config.yaml
n_layer: 12
d_model: 320
n_head: 5
n_kv_head: 5
head_dim: 64
d_mlp: 1280
vocab_size: 2145
activation: "tanh_gelu"
norm: "layernorm"
norm_place: "pre"
norm_eps: 1e-06
positions: "learned"
qk_norm: false
attn_scale: 0.125
bias: "all"
tie_embeddings: true
parallel_block: false
init: "normal"
init_std_qkv: 0.028
init_std_o: 0.00569
init_std_up: 0.028
init_std_down: 0.00285
optimizer: "adamw"
lr: 0.00175
beta1: 0.9
beta2: 0.98
weight_decay: 0.11
lr_head: 0.00766
grad_clip: 1.0
warmup_steps: 247
schedule: "wsd"
decay_fraction: 0.752
decay_shape: "linear"
final_lr_fraction: 0.0
batch_tokens: 131072
seq_len: 256
doc_mask: true
train_tokens: 773200000
steps: 5900
dataset: "wikipedia_en"
Each number is 128 + 24 x the weight over its row's rms, rounded and kept within 0 to 255. Layers, rows and columns count from 0. Numbers have three digits each. The size before them is the row's rms in percent of the matrix's.

# k: layer 3 attention key, 320x320, rms 0.0565, rows 273-319, columns 192-255
# q: layer 3 attention query, 320x320, rms 0.0625, rows 274-319, columns 192-255
# v: layer 3 attention value, 320x320, rms 0.061, rows 256-309, columns 192-255
# o: layer 3 attention output (transposed), 320x320, rms 0.0495, rows 256-308, columns 192-255
k273 083:140142137145113133073153104170119162130118093135134093128136135091117129143137184136108117141126110128129111146134114134081149105137132120095106133124172131146111168155144148139117133163137127
q274 093:130127109146102116148128143157129122129147146129130172142079106166132131153077129130112124134126148128119101078146130115108126155175117098129152117121129155153163082106081148126164090148154120
k274 089:136131106140140154133115115137119118110150102153092100134119142138099147137108106107122127093112129118112128146102100106130126101138137173135128141132116142131126124157181132148128168158129120
q275 073:148129134114166122138108105127150143111138092122121094159136139089137116116109146148125115117172109106155147139078134127115130149154149148139122120138121133117148153128151132112134156105136091
k275 072:132124172133115186125153122120129161094141158135157123103144089130112089144129140142123126122091138107110115129151131130116137136123153147129152126122159136154132145129164117119103100152120145
q276 088:129111141140136119101139155093143163140148120134143117107162109123127113173126143132144119156111146132128122135151135133128136134105107115112135122108121119129129111156132115148067137124103179
k276 090:131139100107128106155144143125142128135188125124147168126090114086118112148134102175119118118139139110152120181126156143146118139158093147139118197131151120139098067129123115120156129117148133
q277 073:109124101138091105163105163153180142102134166117150119147141159151137129133112150154108156135129124137124139124134164138118088154158172122114143095082117112145123082165131172111136111124146125
k277 072:124130100149142102139120125136150093115123119136089135153143093155146142101099090137073141124140119130164134153112143078167093110156097150116118146121127130114158118140162114136114160135170144
q278 070:154093148116139124133157134117131144098141109122104170113157127154125141120121125162119083132144105161121126145114150161129126109118150126149160120141103143130147143117177141109100151122104100
k278 070:127122148119103116129153145097120172140150176118163109094113102106122068132129147123138101164143111096143135134177155152116117124145125140157116100138133137135149106110132118073093134128123116
q279 081:133160125132127105179152093121133134122107118090107128154134174118092110097111142076120141132135106114142126129138108145109097128093101156088166116167135133085110136129185097107145165150120124
k279 086:123098133122129137104184150115084110138078143135083160150144126144159090136115145098147172182077142171090126123122137119146114147140121141161129124156098133117087106113101142067099112137134114
q280 075:106170146153129053127109125109101102077096165126114079108140149123104035153126119102165175146132127141145084122129099170082140125144156116142150090123142109127133158140111158161123163155167134
k280 082:121119127127151112107147103149157114158127151108095117125110120134120125137141117105125113113119140109106138075099137188099090140147105157119116111118103146110117041165108116139110151132120144
q281 082:162119137100167139116094108145124116187116133162074152104120132118107164109150080127085101126147081129111134123089123159192123131105119113103137144133157126094097142145158126132091133163104132
k281 085:135107103152108145124130118131151129119136111137149119104090109108112131115122098083143134137152096116150129164155123207120177142132128144127125119138123127141099124112132149156084115153100149
q282 079:133132135181092091123107136143130130142128139106158138108155111148141129158112147119148165140106138138123125106146126141103106154152145097150112129074121102157159087111079118113134101124149151
k282 073:131140104114110123147134131132130128133113110132126123132140137138109134144114118134121147107123144122145138095129116106159120111151126152132140134136109151147134103150138144124128142120120118
q283 082:106109153129141112097140121107111133139140098132103117145113181118136097203131108112173202164132126159134152112134136145139149131120081104138121145119156100141154159145128111134121131113098096
k283 092:140121133130136098128160107146150145146125116113171035089101122119168131133151074168173075138124102100134117125116150181123133151163152135118164122174141139125114117133131126129135115125084125
q284 084:112147096105136106136110157148129114139123128128122124156153152138145121157108078168125105133112164123116121145158133132095123125157123117176111104106123147130150112076119138110141116108125140
k284 093:128103129091132106159131133110139156121139143144118119095122100138103127094122051202087118137086160094106122188127155094184121112150138117112150127136156160128140101145170136110133116110124125
q285 077:115146074099171159125096111150126072170142126136120141129092130127099124111125103135096097072200162097122122185133129101144104108131106119120057159143134161149078129144130147123149149117138138
k285 074:130131110079129112141115144101117110144160126155128146125132118132140110094121112140128143152160127120112087198082144155117093149092135114130131144150125130110117136145138122120105104151119120
q286 095:113148133119141156110091119162120134133141115128134144108132157145113143111138132114129093114173142103114146193140140096102120115133143141097056120128135182131115110127107127141126130149154161
k286 088:134140129112143119161159143116103126129121109128144144143134144131132088148166115133137136136151138146131106128127133127134091165121077092138117159126111104129128114145088127088163107106117093
q287 085:129136112131154138128127131143170143131176122156101137145077130138113116137109150163116089086174142108128121128150161095149141103133180123105066115174113140108147125109121160099145139120123105
k287 088:117137147097125160131135137139167105158136122132147169152169066130089128094108166136104149091117078107135124168106105107144131150113144156052166137098119140141099155127108151109115093153111134
q288 088:148120135111176114151076105116137127187154078136125183094092144146111138079131124146121119107180141126124129133109143154178116143158156085135097175149131157076137159140145189150120133136148144
k288 093:139096122176111144152150107119115129129126114121130133105140127153114086116136204110113169138131080121140156130130110136100115152092160186085134157095096140165148114100153183104093135143122165
q289 080:097146096104132102098148137079130121110161129151127124148132076121125142141111147156107118139107171118093095125107170126180126138084065131119187134121094150097098138103140125132088175154133118
k289 087:136142134110147127127137126072150137133184141145129068136105138146110110111102113179084087106120099122114147167112136087172151153106137146126150080152123116153104158147170116104147147137130132
q290 081:132155151141127148139120175145134098129162153121103114136116062119133132158109138104158125130115169079099101128149129161185112161119101145132125144119138143143107128109091128106141093104116141
k290 086:140134117135128171106165143118185107138109117099137188145103117166132133108162115098088110126129122113140162128087124162144132139144121145113075078118117128126081130141106105115189165140139132
q291 084:144158083098151167133108104126097090138121105136105062137099150128072142105123105141145089133142160121125102131138129137187112170133084140150067153154174139126151129135083118122155143111141146
k291 089:136139119095150114125111116136153123131164124120131153134118146126118179133124184145125095094141072096095132165096101157113183132094160152180169125151154116139127108092126112134128148189122162
q292 077:169104072077125102134164126131091122125108113110118136154129164135138143085142161100139145090185100136134108130088173130118127086137144162120138176130075162115126155137138128125143122110145151
k292 087:133117148137110158128148125107103120131111146102108105147155112122114116126138176107170130137103119148098114087144154110116116169113125116152117149089132095091145129111074125120097138103122149
q293 085:131104083133150093116109139138169114075160139153117105132138160120115095120140119180113135142096130114109152130096147110141107126151143141126119108141102176134151163127149099140091095141111121
k293 093:115134095096139147140113124188177126148162098155071142128112131126107121089099086148093102079131101092118138234109131115139118085109110148097139114144183111145126105161149157119115133119122139
q294 081:092121130128132132106111129123127150126162099131123126174146218152058136140128160111151117119151127123134144131129142073081108148129141114137063136151153182137145132148108125141150122111142147
k294 083:102138168130122151137116134130100126163096124118140083124152134142113109156146140085189125120117117137147133058149118127120100134125130103145112106124124110138135162083080117117121121114141143
q295 078:172059112139125127114176117124094147129103120161125129116165160142152119120166134148129163181076111160100127102100124162144161130116136128157163161124114083106147145124168086122073136124079139
k295 087:126152126147102107123110130144083141145092135084112087124114108130136195157100131106149144133130130157150143041149145151104156143131130130163150135112156105135156144111112154143116139069170136
q296 091:155108120113146164134121103115120128144102093132121112080091087132137120103125099161114118134090130142112138131138144178183101112101091106105094181133147133090142148111133147148071129103096127
k296 091:121164090190140119127156139116117118118125139133112118123115137156135112127127144111122139137141110122147130159127109199113123138113152135096149114159072168129125096116154169101131102160151123
q297 083:133120132124104103140121138071102122095146148111161149113161126112160113116108152091149166182064165157132114096131112133093149129103150144104177142089100128119157125103135113124114111088161117
k297 078:139139071151142107133114116106169125108135119118162159148108157140123135092105128115107112114123121106123163155120133115190135115153138126112151121134122152152154141103115136136130124140100143
q298 084:137149115151162179099095135128150114167179107155085114154112181155096177139135127125128129111157108135101137144115136110119118169135155110152101147144162153138132125169096121117160109145095125
k298 083:113112169145096138108103121157108140151119086120134123109139121114103140142160152113150108134128134117134174106138124159124135141139140135157137095111148130126138183164101130155106123112125150
q299 076:138154128136144132118146174119085126176129106153147081136130075146130127172102151131155092125140164110113140135154153118127108137122127126160122116102136125165109141091081165113133106122152176
k299 081:137127100126124127168166121135126116141141132136130104127164084112119162126151130176102133112148113154128112129104133118122111121147108153128077138136091194158132094157110149113139123104118108
q300 082:103100157117127110114155149132080120131129114129143084113179092080130137138112162130116135139102162095142099105136139130136127117111051124126146110123121083076114137157122107135063123111133136
k300 082:140131165164117121131111130107130151124117172135139143114128149109168134116122137117140141157086122152132146052137128090158142137090137123136116099133160078136155169087111108130139132142138175
q301 083:119164137135150181112112103115120133152135112086148160132103088126138147128137101135116107115129123104126132130137169130194117129113069125093115132122128120124119126122099113158133129122093147
k301 089:091106095169118078117115100094092132136109144142141154103163149093098083130151133124128159146117139078139109092104105140098124162131135126143147109130095081136125135142158084142161119163139137
q302 086:118145111140143167118097144130112107170140142128147141119089125129065132108131125127105082098135154123129093136171157090130104149136100110133066130128161133134106142120047145143151122115176157
k302 090:092112128149124132178098105119098117087093139151100149098140082133148113139148118123115123137119126135145107088122127118145112112097150125136119124117102122116123074113150098125128110116107159
q303 094:118130149110107097146170150129137143055111162125114129150197176125140121109125147107121142144136123143155140132111099102057131100123145162120149124096119107118108118126191109110133159155095128
k303 084:137112120101141115136150127122091164132085137123161132156125115126135089103136094147143101141130162137133128154146137161159095127106075086155122133168173137087137162109090105098136120103101110
q304 078:116121108142125115096127121171107157130148148128173121111141105182136120137150144108141133113137123116103133110166132095074137135124146101107123132106122135162138084105084143109178122126135147
k304 080:128144132142114124119142161167103142130093111102124095117147131136131164170129165133107142117128152202130141065125126115137117106162134121128093157105138110143130104123093145163145152123142114
q305 081:120152118182143125115134124136187137103096152116075108130151130116142114058111103125139149123130114155169119128124147124096109117103143126168110098066111087136115106127116140132154146136139097
k305 089:080146131114130126110101100121134120089168135135134060122118118128116115151131145140129117123145173121124100110104122128136138137145134135124138135107152104112122108187114148129154146143138117
q306 081:125121160113119094100137172130162149123148130134169079127117127116156152133127132095158133144119127122137134123128128079066146118123157117076113099101127172143128080115116163130149128119171136
k306 082:118141137146141086123132113092162124116117120114165137137133104118144074135169081139100122146118158140114136124139126101157078165166139136124131114149134138169147145130140121119150100129108101
q307 077:137158117150122123117145080173087103127119125153079098158148119149129138122105125135107055046140109104112100145133137115114162114127115128094141099146164103118138158099103128140185154084142105
k307 083:113124116112124168130141107095132122152129125141091083156156096104089157130140130142119146118093124155098140117112099073148117153154116118145106125128120150111125164136112155149142099170133090
q308 083:119101158160100124128149185096138151100113129131158113098208119089162116105123168098156178212063125146149171103136130101094139132112127155137128123079117084133142115154141092118073135122153157
k308 076:139157076127167107128120146119115116149161129122146084112126162129140172140101100120149105117146131128151140094152132124126098098107105137140132173150116121151105157103111148104129117128150134
q309 076:090128126140098139151125155154145112140106102155156169137152170154108116150123147092163117123098145122125121115161122118145166122154142113142119087101166164154097114111064134128113132146144134
k309 078:145114138137129101119152123146112140104123114143104119109128160155157133107117110125132148138154099109143147131099120103156115113132103111143088109144097169125159090125112177123127118118103135
q310 074:151107145137163132101102107137129104136076112131083126139136133134126138084116092098096098097138110113103149134089122139171138103093121149105143154137129150083104175123162064120151124136133122
k310 072:128120153163103130085146175116120128114113132121129137126129113120138122109158129115158117136158158142119117148143128098100131141126122085107149111134148096119108120161134114098118120115118114
q311 089:121129157151113094143200129068101153084112125097172108141159151104152128114138113100162179187080136154161131096111114128100131117121137178136150130123122121114133163126171115121091140164125130
k311 076:145159127181118119139122090144105130105132146135165141111102131147128170143122114141149104131095173139090115052108138135156102126102095112146149158114124104143110115124116116143112101137135122
q312 077:154129105133094132136122140132119109152156125125128153114081109156141103128090141147108133137152148097097133099156156145140106130171126114143124123121098152147169107111088144146131104106158154
k312 078:121130093144128135142116130116138113115150108171117078145124137128129151123107135127107127077119104126122126169109104115150134085126128176125122146130121167150134124155171142120117123126128124
q313 075:131143116148120133145161142119122178124122135131161134139120076115152155134095114129134173155067149136122132075113122158166126112117112138129174124118125076135133150085135111108130090157082133
k313 076:119141123156117131137114104129161134099156096134120109138143119136119131114112105122100111067113113115140118157117107105120139093120128161083147116110133139133137154151188129142113142155105120
q314 083:144123122124155149092089122168157095138158120142105137109099145154076126129131130156125073090190125117129143169130146092126135145152160106115086117112150170137129125163111142134166132121147134
k314 075:115126114079147111108102167128110123157106142135128111101114108134128097121132163108142138158175155110117103133127138109110107142130123116141130140129156133106139132167128132095116125125117129
q315 077:138104143163122152083072149123102121145128143160130139100164165119113107120141190097112111118126145144134171113123124076122148177152139095125071122084118140146139125146080133124117131105164142
k315 085:114142135145146132134097150105106138156098118105134132111168123130140147114134146104177102161137137144145112060137111136090108133138106090138187145116147111157133151109097161131102146085118134
q316 085:105159103134108156124139094134160104074085119125115110143141120135150163159119118091079153137120099155133161134136097146139103113119119154127152159127115104152149131162114113167176108126107130
k316 093:119136102122163142137133107091169122136178127148130134144113170121103100089130072118163102111146110122124137209130126126139125116143111141092121162157095161114118136177152110130134123136110120
q317 088:153123124115155157108056112165130118190135124139104145095112150149128121109113142139100095115149152066156101132126136114171129136121108076130090129147117153144123128169075125159155121101133131
k317 090:124123123132117122120112096117161135158115140147078139125175104085077109131116139141150137131093081137152163103116083190142165117110157117175134072119104123143141141120128153129137109134122135
q318 087:133125172119130118117165119103130151078125151133121126105148149100149133134123129097127164175117112147150142112092101148117147106100119162142160136145132096109123150145196106142092144152072134
k318 086:146133136146150094097149131132157157131120120129160128113062120115144122124117101128161094118126093115115097182097110224100144132119126109113138126173153145119096111140136102138111124130111135
q319 079:115111119115129147099115145146146113119139173148099150142113157139120143104182124141161078110149101092117113163145125088166128120129135124084097134129129184110111141148168113143127155151116129
k319 075:145108134123134129114120124139108147158133114101154143150110126127133114155155125119132135175143151129113109137142162170124129143114116112147125145112176079111132141124102095107158136122142135
v256 140:147144100121140139120124122134118149141136089132151096155113131132172086138111117138125170119121102128134131121186144133147107152116136111133125140157137105147103120121120188079144114077115153
o256 137:122151125148079121151147112133074086134086158105093146127117101139123154122127119139121073142146148127116092104105134122141126134137079155123195146134136136095162168119124086163116112137117117
v257 156:122091149153147105139213133149148106170110160099100146160141122096116163102143153145070120138124143147200102128145130133150159152126081111115097111092126136082106113106148118152100124146126134
o257 150:160143112103135140102070131101130131137157083160139116098107120116134137173120109149134132104107123110060188122148114126135129109125127134149132128113151113142130151154090144140110144103128147
v258 142:147138155087132138116127137192156066182137152127127108111149086151158161136135087136144129114137129142130163127112083177131130180139162102144151109141122149138106113173127195112107100120104115
o258 133:095101112119104080116119140078136198057139124120121138138152138132142112107137133110138118152109094129129105137151126136099117113134159159117173127054133127110123141098169090114138114106113129
v259 141:163119151149120147105079115119118084167162086185130119124117105123152120143120109080141135140143115124088138121095086118147109135115149134117151132124141139155103124149119158090160122114082106
o259 137:108136130129088092149192127137117190069089163100136112141167133122150138117133123135124143154086129167166125086115143149104117116121112161141145128126125098108136143102163083119102142155127123
v260 135:133135136109072141145096124121123123106141124144107123079161155157155131114169129165167140113129141109128113135103134127101144108142154111159154132112108144114115111188117140156133147101158096
o260 135:071092113126139116133127152119119145144122137112142162117132147099116102146115103125153133143132092135133132144151122102093120140128166101083159132135141145131140132093150134128111137143113127
v261 125:111111166158136150098104148108086163149108134187128122152148153112110113142164133091133126138124147129084106123097123101147115160132152127124125086084171166118103134117115097117180110123072142
o261 113:145103135117113089131175144149126122103094126102094108126106126147138143143115100160107135128145124139165167166128131150153119104101088146128132182212111058132137198128175146108100146139149126
v262 143:106167105135124144129150097116109195085164102121125109092124148111144119139150158130153135116075113108142114132165216100149079098120142134125136103119150117145130129124121090163163134107149156
o262 132:147109128102132139169137155160151061166093135147137156141103162130122147136113102140111132127177138135141145176077094106140117128138099124104100137188115146136179106154119159131140138150124099
v263 089:128128156133138120122148147136102109153152094175140147129103131163145152150148122128144137088141110146116054122099119138135075136118130140169121116180132135104114110150154142112133160130087073
o263 102:138159122126089123152158131096113146093091152084111115136156134086158122125112116135117115143078117138154164105133120126136144114144066154112159136093146068112125170102130084148082114153108187
v264 100:122092136075107157126092132141142088132137153175126161109153112170131125099147126096134142121176134108107098130117147132083131107120152155128100110145139127100137134133116100171134142123144113
o264 108:115124143137120134138169128091131179113139114107143130123148140097161113154127094148148138134064105169138180122140124135142140122130119111109117128092136124144121151110155141122098150174123151
v265 124:098181100180095145110151114115129156163156095111129090108147121131179123162146154125124140160110120129094172134129157116116125121147142119095137122114126102165056125126114094113149117124159151
o265 118:133119123105132114172104145175144104118106158133137148151118170150098129130135141121153129119173115123182103205118105125103114136135163116159139109138135157126151075147136137132166131125124104
v266 115:107153131124148133112135139143116158140182081173128117106113145174125143121156095164172133090132120112123077126138157142100089144127135132174143109162145132162129123149131121127138168126140059
o266 120:145141112140083127149138127122109109109076183092104144141140113101149124122109119127104121146142113121133141118117110125132143115147099140086161132141138105093125149104148105137100111150095183
v267 139:125139135170142132138150160164162082169136151088124126151137114130116110158098105120128144125160098149078181121128077161141137152119112102135131144152112139152111130145141188091093103138107158
o267 128:127136127109121102079106109124104158097129118150123112147145089141139133101150153099149090127116138125148083078178146151106129109144154139163126120057131157093104126113121084120148102089131117
v268 167:161098144144101159112100138133142070161135123156093120103149105121166155147138150110133115143135114128096171131094089119107115134154151113093143132114121129159087128143131135127146116130103089
o268 144:096145115116125093150144137137145209072116149124156116150160172126130113127135130109150158146105109163165102128116124133078126125108166156149153111105140139104128097118166109104141136145132123
v269 113:091110111169196111110156154157128157117133111081147151150095118136095100144060136150094123112138077117152103120187176132155100129139093114147105134167158106166110118115141151101107103150142158
o269 111:176174115102090153145135080102113094119116141154124123134143089118153158107143140126134100124122170137094160090109134150161144103123093156137106125128124133070130142132096089137132118128130136
v270 116:103174071141130117134189125128138155124128137082122130130147136126123120117122159162102120135126113128177132132159185119112125097130095126102117134095122101126139130123133093148112137161195150
o270 121:163127132110171157130066128156142076175142114152135136130100145140118131127126141106139113101167151106104117167127113101113123154134147110147120099139152165129133075168081156140173123102118125
v271 151:137124134123158098142163122133131141115099155086131134162097143132090111110103127152118122133125128125162110126158106140126150115103085125153098133139120126096152139113133142108073143156138131
o271 144:142134135142152164077080108115111083173162089138108124098107088127118136129120136127113103102139161090082147098160147127147126132147124120133104137109124124148123135136079131153129109085140143
v272 122:120164102124147185126134105125107148159124095158089120140120152133163159127178139115120104144091138144147085126102169091144133142115115146142119123086145151118112132130144098160154169125139082
o272 126:146111145123104089148144190140154121119087146112123119112114150119152125156100081150119147112137095132124180113105084115112108124134127122121161119176166080105129142152125135115089144137114184
v273 119:179122116141122130102090118110117134152106122153161109160104123112160116131087103077158125133098100154122133121119086137146130150086139152117118148109153128120144124104122176115125121105111127
o273 124:110150154167107127126180123132090143132115124107085100119134112141119146110132141128105113126107149129131089089115148135125119149134100160141165161125122123132136153130126082128093116127122113
v274 108:085127133119131129129076132078130125068135160146124175134117111103123143130134131159137129126148131133117108134151150131096149078139142134087132126189137118097182120087103078111136163161129102
o274 112:139159107150114119134177136129158121124146073114142147116133125140099109123125133156130141122146142114147122157111119096146138131135143108124091150132137154152099129133182158161155126120166152
v275 119:139101140105087126149120118132154066106119158120127132118162076144144131105131124157103127144159145130133169137119099147094144105162133110125126128151091114130127148177127110127109128153148127
o275 122:078128117123144119122113121120139193108163116134159142138148150125115113129153140089162147135094108138141087128141137125110136137127173119124126104064136157142116093107152143121178126125139123
v276 123:120086138110120137126102149130140096121116192092123124104149117093141166093159126120104154161133163122109164123114117131126182122132153123133123105076094169091136142109129110196116106159136148
o276 126:126109150101137122119124158093156146130181087152134149118103147139123118167128111157143159135139091140121155135123115107147110118111167111115105127148133101173125124142158191117154144110138095
v277 110:155122141128161121113082139142100099162146073206133117150105128136131135159127115101123136105121115127096065127104130113150095166134129126141131135141150135160118124119111163116174126113071083
o277 121:129143128124075106154186130111122168071084174091119110130154121102154134128117117145120135157096124146145163113110126146138132101109081161111158148143127076099139166111158076117080141151120145
v278 140:108143130115118113143132130118086167109138113153133186156125159139090109113132115149129120102138135120163064128149158127117090138127105120150087103138152118110145120121138104109166142148114103
o278 127:154118131137143151124130123138105088157101144095105106104121110105143137143111130144104118129135140118106169083136143134146142121119086108103139140151129084126121187129109135146098133129131170
v279 107:086155141165121128119164115112162135104109173079129127109151097055154134118146152120095146146106137156109178126136127113142141094129139138083108122113089156100133150113146102153134115156139142
o279 103:129137114105147137126119145138146120133148094177158136143123150153100118138130131131150135098139115125156106081133097099125116117149147114155098105111121156164126082154121158134172130110155114
v280 145:136085125113152086147182116136120125153086135125141122129128121102172103106149122178117135136122128164178118130154115124162145140139110120140111167182094108130130131093132189132097144107129122
o280 135:126161108148106160098079130094104116151136108142145129106107094131127140148105142146112112125122114110075121079133122110126135123156111133140154123082146138126138138135098111153105103123129144
v281 114:104124149118144117124135189120122116132141116169141148106107133170136162143161122135127148111129163130068113120113140123119095114155141120147122124165113162158121118101130121153142140158128107
o281 120:148145129122105119158149124106146131082112155090129127158140131098150120130129123152133142161129103155145147136101121126148141104114100145100138127133146069098115140106179115108119121147106147
v282 098:143139086125139138115073133148162093143160055153124122127106104152173152157115111152114141103136114089142133121148141134110101120147150135141166171171140116191127107133117161128119141092127113
o282 100:102158125143090112169152123118112149111101189115136145141165135106148127115130129106148114151112130169125099079089128119099139137115124154116172119102138162067133108110123080110136117149100135
v283 136:150121124079108137134089114130148094144122114133124093070146102114215126133134105151159142135096140149115169134092120132160126144147155102123166169148102127139098119144139156134141114079136141
o283 125:079134115130117108154126152130130161109130142121156155128123155125096133138124128124141150150133090134134075130115109113101117140122171143121165127104137158124141111108158139114147119140108082
v284 107:089176120177125077143165115129149158077158103082156127156106121130112125128086116126161118113109109141129157133122157138140117101109085123106117148145123094127126151148114113088139139168156149
o284 109:153120122109166153121075094172125096159112150173140147122122118144093130098144183107136107125145155096123087170144143128134132148159135112160124093093134191134131058129084132141158088109129109
v285 145:152100178141091158136094090126136080169129155163112128114141102117102136127119139079131118129129133115115125132079072111103152157140138146113124094075142160137113103162135086143139128147094095
o285 139:112108130121151110116164156118152210088139110123138108131163152108149124123128098120138174124088120164144149157151142145091115122106142134117119140139119085138119170127160139096110158134125140
v286 109:100177089162105118117142094146145151111149134072127132144123115112138136126086131128107096163127106131189170129142111110123128096113092140125132147123125082119119151150132099098101132102192163
o286 116:129125121131154151130088110174120117164132137166143127107128135153100117113143156095141122094143143103111084129136131126097124165150167110158121101093131204137133070145077137147168121127128110
v287 102:125145113108096085164131033141132151106080170063113149132147142139100115110141131148133133135105134147181140133110147143135154134124120126156104110108114119072156122181138114188138144089167151
o287 113:109092133129168151098084157141124106194147102154130142086099124126103120140119115129136121113140136107091112113158127115119130148125156105100142153119120174162139126145097176118129123116124100
v288 129:152130103135113121113127105102139122156118120117120151167151094072167142136127137119077141155090137116153122128129136145159121144136120135073126161109150109103103136073131137091155122100098125
o288 123:111148136144138130147138142165097142150110148178145098106120154161113142159117132149122116132122139157122139083117117116131115124091104138183149130126126130141145117162099142148122148121146125
v289 153:170101119052110123143110127166138082156106152108119122108139136137128102098131111147136182125147164102182140128118110160133149146142138106166138137120116136129135122146133204133117111071122133
o289 146:068103139164121109095116143087100152140165106128124148102119108126156139151135099137117102165111093146066114118156141111133133126122146111103165145109131124126128169108126131132106134130108119
v290 107:151104158119142150091096137147112105168153111186147106149121107131176107159119085096137144114131142164077120128090101124135093177118134119126121135156137149148128122131126199141140104125082135
o290 110:118135137123075089143189138090108165066103147098108107130148124128146147131122117152112120154097100159165156088130125150139132109139090168141152150113124080113146182110162088113084131136131116
v291 169:120159121136137111121158119129107179119117115132167123159122173103135103123135114131122150138107130144143086123141137125174133149123120136142110131137130132112147122109127147130136127116127143
o291 150:151126137133117152124118136139084066175105132136103126100099091147117144138111122179103091119158133104110160094142132124153122120136080123136141160146126109139148165134101138144082131113135135
v292 129:118123181124124174118084135147133091168140138171081126107153121089130148136158141107139151116119129127093124127114108126125136166146163107108141113076129161158113141136138107123172117134068077
o292 125:118121129101126083123179165127150188065107136137152119138138156129146137142123098160116152150121104158165160058120120131124104071101126147143137126161130075113123159121172145115088156135137141
v293 155:107133141094139117154151122111101166127132146157142146169120148130083124111122084149104138106155154144152081122139137141140126156125109125159111121138148134096156129143138129140139137144137134
o293 132:158125132149133148107118118115108085154129100102097120095109070118138130126119124143110113120131130102096158091154136135164141123133078109103124159143127086135128196108115141141092117125124155
v294 122:088170118158106139089132132145158136156142140067094143118140101101127120153122133131087143131111101125137171124155169164153150158132121122109123103078151121130105135144105123088164100121114167
o294 128:148101102070166105138113142158147120110126122193156135142121168161131122116122142127141109125166148108131125123146111129109091105116150130153138108129118146121143117146101148149140127105137098
v295 125:077161110172111147108186175124134146145135137079112139167122124129088106154094131156095126165150102108125136126149128127131123124124092128103135114132132121129099128113145115074107100145119147
o295 130:159144113115151132121083095146116097135134133167124115130123107166117144111144173122142094092175158110139120143168146152130140102122137121180095125105131137118095124135099127162179113108144145
v296 111:181082114092102139103076139101146096140088122154113159159128093149212109128085150118139100117121107143115146131150129096114161127152150120071125175108123136135099121102111138118135099102119120
o296 116:083154131166128109156168119133090177105153139095137100120135143120113122138149124152118155165116134133138116112076143135139126141069138164152161135148144091139121151136176112103112147143124114
v297 100:137083158164158175080164190144152081198130123155126116139128091130135165154123120114123125152181155159084135119074087109131139142146110124121139143138118175142109123119139146141108120161090103
o297 110:152160117123081088139130133090137189045138121125134102158147125129163123112143141131141144128082091149153139183151130154110135104122117157172130106095156078094098133114145091112106116130117162
v298 117:138116114137136114154180120166147147125127117091125124124105119132133127123125101190134129110140125109206119123197127134135140123127092146126106163155133090127123124123113191113087141125150132
o298 121:123136112148105148114075108102087074165138128161147136123125087119138120133121132105120072125125139128062132136126139108114130131155118110136149107105130182110166115121071091158095121102116149
v299 102:142128137086097080165127089101146112064093169096142128126139120082141139094139114147118146136138140140157145126131081173141152105134108131157115163147076103079154135146154132166098153122174145
o299 107:098130119160151161093097129113114130192170094146142150081124107131101111145132117124147120112110112110099079093140129087125131153137150108105138125084145193167120112116108162139138120123132117
v300 107:179098113121106166093185139160139088176102130102103116121130076142197151094108166150127129143132132119192167128165089122130133106108114132108134199124110103144119109136163178092089133098107128
o300 105:082158129174119113129075145083132149119155111142152122118139141122106151147160138109146132130106121159065113145116124131076129131117158142144164100099156157095117093121099098164146128138103149
v301 165:137098149121141109138183164148137103164097188113123140172125124121085106098116126149097108143147128145157118128132077138129176148125088124141110120111127132093130136100124151104082128158105128
o301 150:130124137130149134067087107098120142130169080144112108104117097131135140147133133124127110106109136115086145116178157138146136124132160128151113133096128118133102163140101128139125120095141159
v302 119:110147149127127150107130131147121128168171118133127120121129139175078121148140097108134134092156106094121108124101155126100093150130150129154145094133191136145109094186130115129168149103115086
o302 125:132105101110104098150159132117137164081084151140120126132144129107177139113120104123139126143105114155127154167153134149125134104125115142092174166137123114085121173098159106100089141150109168
v303 128:127119104122130111155173161124141142123111155084131128143111119150093108101106136174096108142158118116176154129163117137111145114125087126124128139156144130097121136105125132116080118149159167
o303 131:135132119148164151092070095115119094162178095148108131118109101144128122127134145088136108098140145095074107151146146122126154145142156116134115118101130149143114113144087132142168109100135130
v304 104:194057116115182161120104171160134105171130091156132099141086107125193151127138129143148111121139132148114124118121095135127149143144115117128136178158124113140133124088106206104103134104091121
o304 114:101176134139053079136163142070112133084132136101128132126131102110138152159122121143112143149090106152116149109096124103150119117119120174142153122107149108092124152107138077140095122133118143
v305 106:127157145144141131125141141157131120167136120147107138140136147152125145131162101123127120121133114168169078127094122143148111182130126126137110119104161133145111113151131138120165149111097076
o305 112:135104136108092092122149165111115161086086158116109105113138124110158138145115101136105114120088110131125183087152118132123119103132109141120182142129150091085123197116138101113070134147118193
v306 104:145113109080079129136086087124114134072080142093115098130149113087183119119148116147156135161089144133171141136118097160151167123138159127159160152131108102097107130186124153139122123079164157
o306 110:088095127143137115131113137138120131175152116149164156078122131155100117138126118128141131123138095113104090170132129103122117142135164105111156145117131178161145124103127152118130134139136097
v307 110:109113103100138144097133137166155110176110160107096150081137089143116108128127126135113142112139123092126180123129146125122154141154143117108142146106140153125147140133117146143129070111114167
o307 116:103116099105133120131136138101142132097166106181138119156134171159152125122128136115146104159134111141140122131134108139120116101093169151128136129139116115131108098129134124108133132119131098
v308 113:094142136140103126130163122134166127099136187092118182123129109106083129113114134116093130122144096109165128127175154139108136090118125145075114111164158112125138142126144083119121113158146145
o308 114:148124104095185168138121102117142151140156085186180128136141137132159127116151139122159134104101144126099135123144129123132139124145135104129077116081116142146100113149108141126132152146131154
v309 117:141098144117147172099084165145123086167158092175130113145109125128167147141128116100136154124146122122107123121131127120145099129123143148139155138143144142158113116121108173124164138082100085